{
  "d_mlp": 1024,
  "bias": "none",
  "init_std_down": 0.0353,
  "init_mimetic": 0.5,
  "decay_shape": "linear",
  "train_tokens": 312700000
}
Each number is 500 + 40 x the weight over its row's rms, rounded and kept within 0 to 999. Layers, rows and columns count from 0. Numbers have three digits each. The size before them is the row's rms in percent of the matrix's.

# up: layer 2 MLP up, 1024x384, rms 0.0353, rows 834-879, columns 0-95
# down: layer 2 MLP down (transposed), 1024x384, rms 0.0353, rows 834-879, columns 0-95
# gate: layer 2 MLP gate, 1024x384, rms 0.0353, rows 835-880, columns 0-95
up834 120:508443462531488515564509491481485447430477491483458478495461537549470544537496524482588552506475460441500520535508534508477529515426603508483503460424550507447505494503500479552523511481544493419501487483485507482505483521498513491514489537553472499433541543514488519595545488546464544497
down834 105:473518482520474480472434483542557443538542477507488457523456488509511461445508465451508588578535520503541473475527503511503463586512475564540492516412509468500476467487444600546518495466514539518474553537510494496567523521518467465526548520428470467481472479504510478472504460540466557443
gate835 092:572487446466531513510505475473494535484500478506431540484513473477492534521475487460574559462474525422419584470494515451462548575495538460519581534517475567484510431472558463555483535528515463492527456549490439493517473447515557499516484452525447597501487544529510486595594493513440445505
up835 088:509437542550536485560537532549521397417564507540571457508500514500453513502516530474436477483523535466495496503588504485472442490492442509506493519418521458478505478474511492546569468457437480474508456508585521509485498512534525501474518625494528490548514541528528511464546498499519490494
down835 097:472580470502494542455551507505482589493427545586461508513570509504599549500481545452488508488506487511526409518513513550534486497503501508508498492519518501545499582477546570503463382466472480537528515494441578515478474480503572504525456505525484537483450491521463481461505497484521528503
gate836 078:525539504398494495412493505512500448472435499585476573577526494509544490428498508491534479466471473479485475530548534514461466554498488545458477522494487537524446487491398542489530540467482516481525516581520476508479502522471450465463460499417479413526454559484493505517427505520536542468
up836 078:503500516473478497459532562512551436497444477609501546561565485513560519471498525496524426491490508475557546527528532497417472542546490470456468481475529547535432564516406527475481506529485554524478525555534520527440488521521445496443466488470447454554456545495493447537456462492510503492
down836 086:542473512485526519525518545460512488562494454495540474519517475455482507522468475418534524481501416538472471450512575440440412452527527488450466539448506432497437527482543515482448493524546457519421570504550564538502446575512459556378485488487567548508539538468466501512430565483559494449
gate837 112:469601515475490541597513480493449420450521408519507553536472493505420538450541463531525519480474543451479492498516520491542434502464503462482445506494427510477454490483514469504474485580498540506489549527518458479481485482520452471448480537501446403531475479478447420478474524458496463550
up837 104:493537480542421483593466484553447487491544472521451496513450552461458518466488480490433494506431462474503467482488558504543485465511530505538510537538495473505502452525467448448533501545499517537447562511529517474489523477441511463463490572480455406472482501501493451446488479553465544497
down837 102:484542510576501507408463464540484452476504410494516487492421571427483503493482506583462512594468474522490460487515511502450498545523533564479460542511506537543477500468592526498544492561526491494519502526463514485500568540509501521444490469389456510563448561506566517469560485462457565535
gate838 120:465521378516473517516487459480419473501513435458470553540495455553575483448555373460509458489544413451592546432487504539473519532479506431475441527545440459518508510509523475533505511528498505473484531485497449491492568516502508473486557465479474615525486511502494546482545514453555523500
up838 100:498460459490432529457506498539483479481451474556497461507470522474479522471557488512514493510436534507546457432524495484506506491533491534544480463505537442495503508495491510449543514495508516534485413453459563511511522529485507459485534592522517511484526444448490467497540452469556408491
down838 107:519459559564486533520493493555477443530462483512408460503521423506536494552469514483490466465440468524466483518478519500486521477429491558519490560456517548522513496494512536597545530562523518497451478498447509534479476467454573441490413529470580496447490497473490450459508475485511466504
gate839 095:504529521479538557478428505444534448586462507474494491498532479526468441462494536447487537532551531486526551478576442517506438497492496471406484555494449447492501526456452513488464458481538515491534440475514434466490516526420518496508478488485497473476516508493526527527447479477506478507
up839 100:491456555513558501471513445505474493532428514470493498512429493524497494470480482480490540491489510524525491478503476578460457545444532528484487515523460408419452482510518473510491496492496510567508497458437408477465456487441514418558543477490527501508477518452485490505463512565497505597
down839 105:477494506478532498520448462483498454464399516478482540503505531496476557469480507514438503451530536500547538479478471468482501501474558520485458520593481515441474499535470558566507456461495477575465455441423493478457481493570576513518481516474541447544546593560517573522509509572498509550
gate840 094:447479512470514491533466409483566446430458499471507517455539482521493478492516499521537552486587471551563543527437508526532448504480523505496487552529463455457449498464520493580531494509500571436490469543502490452494512490522495439451566467568473561528476518518501431448611498552489523435
up840 087:523480475500476540478489487444523517561508507461443491500504496488405510524482567493552494469540469438451455545504459430466475509451523566531555454446508438467544597530490482515499482464458579521540483473536448411520527536560491454515516477535498568495507452432499524457491503429534442520
down840 094:503464436481527582488515481436445476464443533446502462497485487529518558487496562468577534444504454510494452544449522538502496460509517580528569481466497428517539560459486490503571423411484537437529545492585453488483465542491497513551482494430484502478487489445501522504516549505540541510
gate841 117:480485468432551525459560453471513488481486438484537438461487487450427470466492450473398506544471563478400552407535489515483505479506486492531502501462540498589518465599577471495553580576498471506549562484546467570576440518435533427498498532462510529521452550468538566501497454466463528476
up841 108:544475503475543496469581516464475490551499466412471464503491464516473494427454521499475498536466488458512496443517525512433436491547536433580514504453542559589459520548502448500558587577498500552464500477502494501568479526543566486495528515462527488509466472487511602522566456472527544499
down841 102:513504522405470550567496467480511590486474518505489390583466500513445527497507514491500441450568494510494474483477490527493482500553512480519499508495568464499521479538485490540534449497521436530538437481452482523495497570549515509525479517464484504499478504453422452492465547472448450470
gate842 094:518508477573507433524444521533537536522515543490444475585479482506523545604441522489543523476530507550529509491499513528448452491511555555524499481393442472537515546529553474425394517458546499508478435563515485465477564427540556527558513462467505505489522492485512489423446457492438491482
up842 096:464526521432497516543476487526551506461485543486559511515554517480595472489532450480570397505540539559488487413515466489534453535554553526511471489523507533534493539511543532499519411452606493496515579516475443580513506494508487475516503533474476429620523515523538497500520455470535485490
down842 098:570488536545554522482409523505492568527482488488516524509580520469549520508504506484561469512475507527487498515567495513502549535532546582548498440440451526519522577432506468478492491462474457552563427499492554532414480509539550545531526462542482542491517457444547508538472556452534487511
gate843 110:390475513503505425542491538484509529496545589500444575470453616540485498501463544469457424466500444493525542392541519461492514571560545483439543518474493514518515538485431509518502481451476526462517577490549565495457554475485453469491503525518452514517474483497510465450447512514466511486
up843 105:493545555563486466497500559518488490523518472565478522517450567531586512498475518537492560412426446508478483506519482488480490522500533514471531500499507514499554566474426468541473472510474433516440472541423560476467507474495457458586532471454465535466431510490502534460462468499512546458
down843 106:485543540567487422443539489540427449476481470538482466482463556439435435544467415511504550476489580595542524515496483468470471455474524520566489481531459522493520521534566566469479494506498499540452524474542475464586456460490523479462478562546543464538537541474463504448549458493477521456
gate844 102:538511579434423494434469527492522528446449573481488435482475468478493483556501461492514527463493546455532507581468531459490460553512519464457513465441541482509534491421509489498573489447569485506515513500474494532536475509482454482532495514481535478505466456516538467494471445510458548486
up844 097:456550469521528501544486507452521402449511448481528572527522503512452485490460592468445503509472475530485476460514529484456524550473547507586440582558453536490526544536482534488500489513487501485487494496571471528467471563492511541491467508453498460494488492544475541492514545501516557517
down844 102:549578549521512502446509533481534529409538532495583557534478512462462552489427523560463567452526470465470498494470502521450522575498455541553535525474456496493514516566440597548540479489548470490471472554515459403539503490524505499589461430419593505527533454512497553476532502518435544463
gate845 102:514513469476455461569429447505542516531476519481508598486464526439413529528532510501521547437528501515434607515527531506488458499588499439507566532501499459516556520504521499537510502504534548557436505465469507487532483494482446586493487526462558536503548509487494547541543517501510485521
up845 122:446534509486506513491525489483536467464388538501461576481610472455584500491535466440512544483499483457557460514474505501463515569533516504507496530548526558468489515497552466549469502477469582486506522558489520489469507574512511449509500453489486492521496546491578506566517492469482430483
down845 106:489488597485508507497466559531446453563449506444470505506498522572559537522458488539468592527483476405569435504497554567418511522503479540451475508571559470479471526519512499440508508478526504528463469516452569533569511543504435496473493559486518550498580474495525464548590516454472509489
gate846 109:517535502486533584528569510505458507458511520529522491529449533522497465486545571557516435452386511546502500418494419539505516471528442545508548488552556494532557493425466441451483523497554488535512441477541528522534471496480447532554520527470493574529508535510574498544548406393491553482
up846 106:553495496482558449440483443509556450540481509525500495493432526544544478502463522488478602480585497476540499531466516506483483506460483533612489563488427551531503520486496515602509537450490546474430530483471516586454503488467491563432470464503519521485499418487473516515537496507472496592
down846 104:486521476510534507564505446466511517430515487533435468448481477603510523483460445454474547524438494521493528457397480502432457508541526517457462512485494490455455492512508471510505527546496472489472599483462543478545501475528511518539556492504479545467510447556521548503491531579431469514
gate847 110:506540484441534453515510476466501535458498421572467512501484501492494551513466541500553507512538525562485460474535478456498548504506510503504546431416475460514490503446551463542566508447585496537510537504484454569420549482473501430460589468502547508504492570550501537505500493501466513473
up847 102:497439603536550486479484472492445532478548500476502450467485492543540409504476496476511507527528437466453527492463490463496513625510536459496508502513524473458595493523536569529489532534405504491492441465495510551581536492515562521579505469455504492539516403503438497496507496526477474565
down847 103:525459554525509465416465473533512573511453551403518507551513502570519492563519489507532583551451513537443490481472473549390479548489543568427539477519530578450573504519515540483468528523446502523489505499444438521573540471499533507508444565504465487484559485471470549473521468493506499580
gate848 087:507500515513473455520523503545543515456410499450532490469479461521489555464534500536559537491503502518575504522486497553521489485495490462497532448476417444531467414510484484464486477542507496491517477493503524547575474493503533568473446461495493532535450469461513418537583461604458506510
up848 094:468445433487447473530526496501485521502497462532481511530510522582510526515498507545455432429600552527550500558531546561433490478444533475502510515543436552524496408461483405510428521470496407460495533462471474477483530461520469493450516493465499531526454536548530415531508475530483492532
down848 094:488458380441475499523494425500584452554493438473497506604461484455558521526496543560543527550509534503559560515517486501550462513505553542453505497518452541542448438444430481418519486497457517509490501525538472503502512535542514511442511463518552500486505572474475441531563512554468469510
gate849 093:497512422609525517583508475474498473441477548424457457469520523497455506489522504488468477557544436499502496538522522515542486605549429495494481488491456478535482558528471534550459556447554510501485514475482442494526442569436541458533437535459504572537527542497424498531440471542575494511
up849 087:506503487571562500522512448473499425447462542455449528460502475514496532457491460490468493540544462496501483470567529563478459545495443496443509489499445524505535549480489557588483559438547526484460523497512421538560481526414565475568457530495478559509508525520385507534444439487544461558
down849 088:473449575501546606525493492531501414487500512506566503531467506457478491515474486456549517515493562527569510469502507567518461501445552483519462495486500540501512510522551494616537488486490477492474448464567528461582530473495515467467462478512548481519530562552469570507507419503494448484
gate850 103:494526487442516488495493503499516469495501486411488506527599510497444441570467585493516485501519434465590552453548438468538535478482459491501489515498518495449516453550474491482537512514423544468488575535510532531520429498572523512429525467511506524488444497540450451448526512447581411512
up850 099:400531442532431527514467509437514497510539545403538554475507452454546533475492508496468506568504566430498507505508490483579565511512538459485463498502516413460515435523479431488516540506480528536522611433486499457539434466569488478486426514540538511506554559553500454477543590510501456512
down850 102:464491492434492578479517508513474455560488461506469452503473464526519496508467539524440517402524506502514435473545523551553478585489515408527508540498523492546567472536455405472459495492454554462527490470448522560516524493451552499510513570493547509527498493516508479582505541405516499544
gate851 102:459498524498456537454485522530474473486491531606493539441523453449490534493474475482521452502391534525547493555517484445523453516525516440489391525490496467498481463498544448519416502552527482438551551521475548483538498523528468468539481547485521484449519523508492545393475474553515541468
up851 099:466463439525477470544437513471512494514535509466495447592513512540515430495467559532443515483497507527449501459523527550478538510525476520514476491572485446499461511509490509474551508478503447528492466432503510563438508458491526530493531442423439472507489476452459526526489575454537474510
down851 103:463434451460420412534463522484471508492502470545467498529496508557475407528510500506465482444533513556528528522496499539506572543502457492540499515573516430526542488491483500502491469531514516498532467527472589577503518544589530472429504539439435454457511488464585502619496501470480480568
gate852 092:540571536556509468447529499468532513481505560543455522489498513480433513506517458498511496540450433539491515522560483473456495522566413541577518431486484520479490412496522512462522464546545540437496522523439502562505472499491450441512490479509485543537510472444535496477405503486429548527
up852 094:515464458492464428570500470486392508507444553545583472462468465455474474476535484544512550474476505495517424519469547481534491547507529535554521452460471490508554489476507443506509479530456575433492524486505555504508531466544496500472460475521450551483527499480522419497511484517495538443
down852 097:489526473501449483465502504518495556508457522481500490596425605555500504410616509474415440507533507510515455529518507457507524581525476459447474439511542572454508480494531480537475503511510542559486520451547537546468521483475420498501535557541496492511528499527497459498523442543534516473
gate853 102:472519493498527471496597490542515486490528531526516562517564448502450526546516517462514492464441462512513585553518442541534512469572474461459489497488531501483463476458416464514484570488522507453500513461531534483529488474507462492472455506428508545568521510462526433511455482380501544506
up853 103:492525523518502495506572477533521489462509555486538588510507456523434461498541508500471561471438469539532569545536564523476496468539507459464462468525512537516460484501400445436469528508491541480505506438553563490547507506517466488483453528458516547475568495502514542507502480455485505451
down853 098:455521529536547517589576458494512488504487544444552494538519436451446496538484499588500508448431506494532519517510482495474494486518431517478521507512476505553479478496441438445477502472488483428579426544514510499530503496535501435522393558417507476583585507469484465503537532463499560515
gate854 105:505454527430484530482418443452456543544499545508517562543553469509483467420496489482443467479524508476480485526470490500521413560482575474522484506444538496543574551534473451438444481456464494443458505509514424608508524579442475456404486434548545569485422493466503440502428525505500499464
up854 126:498509465609429520417503527481453429468507489475523507455475555432461524596541520537491491488492474463525515541520495568493526520498526466485541476502547482441492454467520517505534523560471520458465522546542485414532520448474517529542439531394490594461535503561504471529478520482373520580
down854 111:475529404605505505434577555557529469458476498495544520480438526500480510548552493524470483486496467475406507530504516586458527523514528438542478494591400526510507508503523507521440503530566552514541495440445462533499549492476493497515514476460508453500501489524451459486514544513518486527
gate855 100:536504561490462580449561494510472539506477483535443482425555465478467605466394531519547492423480537503480496576411485510529384463521515461486521499504504444451454484548577468538494542497540500538521434537544471475525531491536517522466424499516394425452473561537465551466486464475460452498
up855 094:565523549460490468503485500447548533514492491478521525532486478511521399581516456442501530580489529481509468552540497439513540574499516495468524498569442501555529476446525546474506428544519527524540583442486557487486468494566524523475479507519500461506468500480456494473485534542510528502
down855 105:573592426478537521482514517470470488512492554491548501515509565495455410458465466534496455504512469503511475505470573498535487497496493517416462502540496443497537496525517453512503510505503491496482529526464528490527541488559565435421511484541444529487499416506525557507470535433495496557
gate856 084:549539483421444482489450466460585506572503538486513473489547524455496494486507519500548496471481442441543495478450559493506581588449561569426460469409475528471463478473542554451575465534482555480473501529500446501576429442496595511482521490445468512465506538506480522504498444468515520441
up856 081:424570511492456458461530482511452511534468420522505480476550490514543516500506520435478479529442408518546540608487514524541479457482600496503491487477536498589599464482469528480532540503456448486466507480506553475538511510532551451502491552528625445518514514478555513531485502480541489526
down856 091:546439532421527520520511446451530477520536466496490458440565423497540583521495505509612434487576493496503486521496517454490568511519489563442467540489475510498483519461517518563440562517488498518489450520490471475563464529606467491466515479474465478550553552451493489513457478410455535465
gate857 121:494501396541488480532504564480509578507462578397430533499514470490493448501549524543470459496451526506520517586482551487516512481495468508514515467482565420487511568516500574456498431473530495501449512499499513560497506506489517552522485496513545477462483478520487439503464564518521516443
up857 125:515560488479501485432564593513581529528434574479458529533492451469488458488526488550519515500466496507502494507463479491509480502512523530540493479448582415526462513451530552518445439462527530499451516495470475536508484496529527507520516545497608495431471429544440501532438537458497499452
down857 101:518476434434446512423471480488583462495525504479483486408516461536523526427465524439499474457504511475494500527537458610432456519471539468545482494557539525473501507560516417477457520467471520536573499523487489548556498515533570470465485459456558500572538531524495466532426497498446487496
gate858 094:539519436517456492523505405457460530435510542567511528535467456533505473497495493514517498430493514479480479572532494467519471515413451512428517523504478490475493521455488394526518512535538547459522531490486578478571459465525519508478530468493549574505452559540502595508359554527516506541
up858 091:484490433582513536579444434527531555550447506484518532487439447478442449482526425467530496448549525494440518572508526461521476522466456577440478551508473436483587534510518431549450484544539544483537511466502503475528471469540463511519529486543517483518459483531455513519390557499505478533
down858 094:522516457465425474497508478468506431565564484513507561496538548503478473493512480594496467461519539478556532517483429553521474482513462476471571452512572520469400467440485533544448495462520543539519455472446512544554478517468537479492479486520539550466502528570438482524471524515460488557
gate859 102:523555511502452476573513498542520556526533552515513467520510509488579601480518524521518450484471529485454492494447551469501473472471571551441503536524460493547500480560541431517465452567484442496553444487548543540476482530492550535531506481514447455505546497458520577503556481542532557442
up859 107:505441506551554541474480558472476494504480463490489517449490473507454427524510492495455581503513475521525544505523399524523506500502468441555463441529521501488526451433451501504531559414504557554435537476513505509499494474471429476553495468510548503482492526549488454529435508465449460512
down859 104:505519619455504502503512503477484507444502500527572505496486519443534458447453459522527456511488491504485504476529483521506514469548447461541499485415514482483502490454519538483617527574514521511433537432439484518432532526478514392519508558443528514509501549477456532487480522419460532489
gate860 105:483501464620449409462538496502481489490477451520524518495466494524521484480484460435527497456548502477556481520499486564517408492566535445501499539457457511477514486501499490571564465501522559548519469530487498543420472483472501553478418556435499468552397468496515553444559467506528544457
up860 105:530501482334571522569560463514493551494550573523450520478548462490481542477515501563458476545445470545471538462536485435472516513423511526496497444540536496461481549438549537396448539481454460466556525490498485432527525493488460384482549453537507535421573535493479498502411561486442509538
down860 106:480556448557496443475530506550626544414428558486460484438432573528490475531501518561460497495505517544484517470577494488515513456525437460496481502533487496539418525426416515532527477524511554502534481562552595545488506441470511490445440435523497439447522433513465503439523489485435456435
gate861 106:491481484546436482610544472485533501536513540493511468543558504508547489473455443493464459503522500464518526575472406517428487507590501495509515481476602522529452517541483505464557470544546462496446496448456507485493434583546506522611460512500564548507502456481466581563562437516537559484
up861 096:504496524505439445542480462467467529472486567463481462485462528479567536519477439484463436469568514531457549487449450542469476527521508472531459476483528502523544464495549535516503526510450526446467500486458477539574437474559528521574434449505522487503509483454502529453589445529496506457
down861 103:531509499524524550472477538547499509454531534501436450474513505464512523444470466498523521455546530511504536452475406540494461474521533475526498449519462396450527522512526513470532517589512516510440527461584549529412485501532458453495521495468550493483442516533496512511526476529471517516
gate862 081:478449505471468473466474573458551511485538519447493443453479432545490498548591558511530487478504483483495483493517526462540584493474548472522517503480526541526526445502463538455421526517486481508564483474495484496444503482529495522519545526449568455507523476600483485528454511521470429488
up862 082:512540499460493540506612493548477519486455473590461481549526457504484414537463455492455448485473467467449540522507509525456436481491487497529563544449545526524480482498556496490576533455490540531420550561447526482482484505502500515487407496509435487428466484408513493458490477549521577483
down862 096:445481444522468487546461489545520503525562488464545477536462481568476533448508470466478504445554484514442508488494493446531484463440465486419470406531551518434526514498476471517427555493567515542570480466430488492493507529544449457484520459580503497483443458431404479488573524470470473477
gate863 099:456520454446478580490535479447421479527507584536552456526503461484503497493563433550470452563506549573490498556505436487498431522540545591530510502558471468465495512470476455469460514515513467427406448453565533503434466535460509489480517492505535519490539532436524473507497520443510517422
up863 101:508483548526535418464478520547519524470501466497496496490475541552546495552512563463497554490509469503492515416492523476474557490446492435500464551441527497512509505470558569524543497506459437587496534558475497522540480502488508506537480490479525471496495532554491523495483476513506449483
down863 106:521551526544551485510503475500463518461468506460524508500521505519524512546461516543475541527506497474446471539484514475544498480433593464533488459445489517529518472498493526584460480516508506530456586503434513533446503529524544551491507541461511519463495505497569554571505517531486576529
gate864 095:486441499522436466490527451525537500480507509514469481527493545493403540453510468519494502560548460540501594463472487421468509481538532488494500587522504527467514458448473599480461509509557570485506462448420505498575447500527459540516512463480500483479450478563473536440567486498465588549
up864 098:487509543538455493470483497532523482401499498511440426459552493521571478497503490529461536499494489499526496467442409465479550511511453469491438547498490503491553472455482484445470516453521450522547517453456473511582428450559486479475523476547522428511530477560501451445537473514544486514
down864 095:525457530516463514536446520516518450445635524487488471510528529415504491455467493520522560520536553500461463507466469524511537514442437501485413539514479507467529508450466490521510435453551480454534458496436556505508470562557478537399478489519481540483536445513512551426479551519539540477
gate865 085:498507464534553510503500565496457547569479506508498500489512556450407460597547564502491503496461505478514484549562524444436436446460474472486537473554501443433529498518509504553502456559479477499550469513509463535483436493473498463492547492551490483442466518492498500486456538536501489510
up865 094:474509507444485466474502522516478512548450489492486465495437450435510407521581535510467473459516477493554478478524525480486480450488582569454528436491520520423540455509548530514488548559532520517584527449392532507537460584439434452555558553443538465446515503525471535500543484495498464446
down865 094:496494556465529559534466590534546502553455470520549489547468533541463499503428530510501527497582480575461495466490562475470451515453580527503512488486555521431557498561499526541533444507509466498506457462487461490514438458471464488470566492457508527497461470506508561430438517505506554501
gate866 095:536461485543518482544482481467559460480449479449451507467545620540551472461500593477443573464482467466552465505463511497464436551537534536532505556450481571564430510471492580500560520462517502534470476466509529526497534562503464561476470501475543477415474431490486537478426459439533499506
up866 101:532530514429504531475516565479480561581511433568499526517550499498469521515508491516576480550513510472527526506499456460518512405499552420493513430429488495487525533442512436505397439517562479528468444511520513473447545452462472511509538434547448490460563441566500458506534485543377498497
down866 099:514545575474462481530540509527490563494553489548450532517504491544555480496506529500553511566495395448490461487514499466484565452489552507456528410506494524513493528523463477465494416527484514539491477504478476562507509469426515468504450457505510523552480481477491466546558523548436474581
gate867 094:455570522569461495373446466506513513506465484567458482466461457518451505556519531442574454438492530536509491531545520580467514526504531418433481532472552460554496563527496501502491565451549489497463510495550540484490540483492538532482514480468457514505502482538596489516492473469511419503
up867 097:492626507455482417462457430476448471452490501555450539441548469511476521470541532415542482469451517462495542465499440508478489588422535523449472497516511511476509506489469486553509550451579477410503460460502489524452537435499465481498451486511544494476455539578503543534561492455488503535
down867 100:491534447530545532486458535504432496454403487470493452495511475532531466506481449464540410496577496467542493433524520518424477528506450513458518489475486609545592455489419526523529481452546560480474532469535502515446514503515454517527522502471527502501559413445515532493572521525530447529
gate868 101:543582432489465468552513545484486501469518575487512471523534493559533490460435409603464511494594542509499572552526525512462459471492546496480497505456495428511537467527516488445445511496528461485415478518503494439469522502495422500500494455551546454511525605466436466532431498559465556556
up868 115:425563397509526481522449570491492464440509620537534446467438515544593549518516473507574490547496536496467503484528462495474489443496459445481476498501489473555521484485507496543476498449462493443511494539533514525530476486529512486440424534538510500445511482541544523523522541463536501497
down868 107:527476500511511540491462431520452514469461557527479540484433457600543458483529456443531533483445545381482503464500457440528513430495500480426537532439447566530428482553508579478441456538413501531510427522510459499520413483460550437528502432546525486447535437441515490511569539575482465490
gate869 090:488457440512550517504462493495541485444532544484441526496520490588566454551606459550590446452508544575498499518488593562474509526499613515480491520539440506549511508511520479558546530482509458527489494495502490441425494482466542497478507503474490497502512462494509467510524543453481479519
up869 092:492470527503485570475460447503535491465555498496455496487476482577517465541575403505538474426547509523469429501495516542516496587473594495459541481517531571568474495451512479570547544458541444505522539509455427452527564425398556509465532500443449517477527482532470458515500522563530458579
down869 090:532488495470510478547489414543502511463519454466485490522497465530488417513490501516502491448454556488563455530499450392540451489455546548523421516488468603458510527511559516529509553509429432522469535501478478469576481458505555482461572483435522561496499515494516560539526536488492553567
gate870 101:452445511432505478515501496512491472493587487446500570483553513456517572534454533544555461483542501469486493602511551467519436557442510505482537516544566561467437490528454467508510418505461461455548459471496579446490493535505486574534531535486482598542502540460513490525455514455424526512
up870 103:596503497392429532481448489485538448518458486478532467566510490457476583513490442515557486584621468443514494455508471436485414587440555498485463470498499529497501502503457509473523490496582440510556476523480488456455487527553544508459461513512443557516492495530442471493551503488552508572
down870 100:555483489510515559514543500527486493534521479547548587610503461494466477512511505489522464446497470436505536477449488390506476519488498470486525510442529480522523442526434500533462505472490462501491481502430533453512523500507556509558494518532474521474507500503527499516515438568498505562
gate871 094:534449553494489621495419453469508465471546503527508522508523562521459488512473520501544481558571446531508487485475500423492514524512493490488526516517511452513520495510550485516440557550494537517523415495497558464492451525473475572543476498510438499576497507511582479485527502544452545485
up871 093:428490560498445530517572516533521537491576450442532494460521482554525464449584464404456491476534534571507561520498529468525491485538543520484509493524529440454415479504459537511512501503480591427498512514468495502447508420486457531530430538463521527524547389507501483514547500514491490504
down871 099:492488488442452575503449431511548584490478512527556549500506444436511500485500447529558489534436510543500553517523465536556444561578480405517491481561466537505531574456472557481493540570509482502453494483427535566445480484517482505515446472525493440538435486548531458472479520505541580501
gate872 095:502496524484452439590480414493585492563498523466502481519498478603523573443477540470502506529486561492455542531445494541467489521511505511595560502484504481533477542485571548528501472484523586529458509434500436465515441491552526496586487572554512546507543480550520480443487502586523535502
up872 092:538480488458489463562511499522490411571486573527512518495502453618516577465533518480589510518506567522494572506545535461548532560545431565603476473473550552547543555502498487507459458504479562523480590472487519478546438519578526542482436517473521556597515505444515525479521467505475547492
down872 098:507461437551513532476500462463406472503470498519458570485574551462484472498491536461511434539441515553465516457488534506513437470481435583556492488457514471504485512517516485465463585434526475494526497506486491530530546527468478459476505475511460524499558488505543532544469492490462424482
gate873 098:464488519516514542509533543513421531506513503537415559511509491457503429544558537525448499484472490477545486502494499448560477546445542481529486505486487460443476532473572448489556495597515522469472537497457507528523546506505500479522493453522500461487523512492528478532522445539516484500
up873 102:520452444493468447491489444505552466473491475463543485488486512510454530526420488467519513520537493520465522508509540538420515505455444488493479573464488541515537492551453594538451557467496505511565491497545554481500512518511456560484544475497475581468542538508403532488435564476486497512
down873 105:519536495490465518527517459436554481430487506423478552505508423580520479450417537494457540563497457504463547498510485489492454500432585466489473509545511489511582580433437485595522542500535477473553523565521415527510427436468475498559491528469486519457468548498502573497466558434519529478
gate874 095:477456504514465485531474523525484499559473547539449468465456422515451518461464455408463480477483462547489400561525496566501487455485558447469568511526453440523555504481536412507457507464478508406496563468579502530497513495505465501512427456500535476481518500474453495475458530515533472517
up874 104:520441477484529492472451468432479541505517467512479516532563539456489523553511479538420560565486510453506561526537464452447513514521532548535498466430574543478564550512497564512544498542520547525548531535410501444468488493480516443583477503454528476593522516535440565537486493445489522428
down874 105:513386467454429407484474536488519512545499462537477500509500478443478421542521483460517478446520584496565503573491465523495517537468541544447510505500474450488504446522495406510552447514483500510468521532491554463488530562435503468486473488462546526440546407504521519537483461518498464536
gate875 086:539409475501554479509519454481574497470561472424518591561501577499489476506462508575565535411570554560530527592559478581507494516548515450506519484501505473495474450542508492504455503575528543518564497459423520599509486533486549518439528442515414547516548507511534531449473527532498525493
up875 080:581415514554619390515514538550438471482539501444536524457489610441485483530505484461503517470440475502533446480581514496516547525547502477513481471515502459477473558516436603561493484529504466552533512490487542530455471433412529410486556491503537559484551473528501493493443513544526468460
down875 092:480532584542447518500577499512458507563523518506553529515527498475494514506444481541476386534520483531470461477575572439459457476482456491500505446437511512519544480444543535491440526470469445517471479515568566491459458496454530456589485496467540461432462568559552498512455473521545461486
gate876 094:442568452566458526459443501421460512558509442540420538467514529602470475513544456466486492483489522458472562506555507477497538468459470465466466489523450481477470492509489449509472470514505467505518525447495451492477466558451474486436481442521479535470543457487570486466519475569451541505
up876 093:531465560508487454520545523600558490498487545525583463540480471378492476535524467578495514473572550560507477555465467501476484566569461505520516477451499475510499506510502470494560460545517551498507545575580498500505470530499525499541510533494500501531492514529458532552489546487522568476
down876 099:551478492465469465546503521560493415454517499479557548527530539508496469580497535490561470479539407493483460512544506466452408443511526529584481583456490479549454504537578481505516538524490550496470481500567513543521467561583490535576476536475510466433485506488486514418479565496506454489
gate877 102:529517470483483506482591469462534421508464518457530471505497505580506446471569452456479504501515530535503450553494472396442432493475529410500549514449575440475496511476441486530513426476518579511506490484518488473513575433554493511442538480503505471562460533524489516511451498505504584552
up877 096:453446507489451500496446503557522517538545491535479539516508454483487517488467525503524502420521460475520468537413411536586517503498530583528521506427442525540453507558473509501517562458470435380459478485455469532535486520477523483542520541506487602487547557473570489434470510475544475509
down877 102:491493493453500509557483541440584469480556488472530547505538545379509531433434522438550538459561506457532495558538466554575479525475529528512447502493457496543513581501537522497501538540476519450509439469471557528505498477516454442580476521525436521544563509484472476502471508478477453438
gate878 079:482577469494471526493491549506447493467520462575497492472492527514510497588510475458514472437496578524465509499509509504490537619549477473505474468506451522493530525441494488537523520488543469483497508515555418488538451506487455445492463561533532475480456531574553497530461461499488488521
up878 081:475488457518457470495550523523448525593496509450536453465499588500599469508492475555534504533492532506419553486525583450568455494486463503537506613496493492456482617454510471544461545524508479533481488471557497500543522506432517506522525473482507468496558464452528469478441449412465463498
down878 089:526511553490526449557509477550492544517545461472501487482438561491528476494517518507525494471500475493445498469487497464547572498494460551459522466473499497565433520496525491485491454520478495579523545457508529513440530438441519483525489565444446542463522477457498529487549434473459447519
gate879 083:450443573543488528504490467562469513420479516473470462479527536524455532457513421538492482463507553499451489438544510514502466532553464520457581481482499463504512441541501538465514516528480521479505504498512530533495496547429559550507467516482485568472541559467589472476485487502448494506
up879 084:520518546559464552573465465546450493469459511509533441516539536500462499512573434479530470457487524419456508466555517533546470548459466521499516554494489445560462434513480463513530530520434492487416495459467496564487564448453513537559418489497482557472502461510488480471478473513528513549
down879 093:516590537415492458484574499555454450550462432468534517559568443507467469512547488515540460535488557512484512542475515506511576481568435540529507425494428476606514521432558495496518481419476495423544517443449524551555524476564530539537518516516524547469499527508494496460518459486489546501
gate880 088:463485523485442463533499499473593484473518510449508487464504419510522516437449438493499482569515503505486538507466552503453449438479544498572502466496488490467511532490555416434481541496545570510535460520449507457515535534491438500452491529465457543527537454449526507559582510517554482504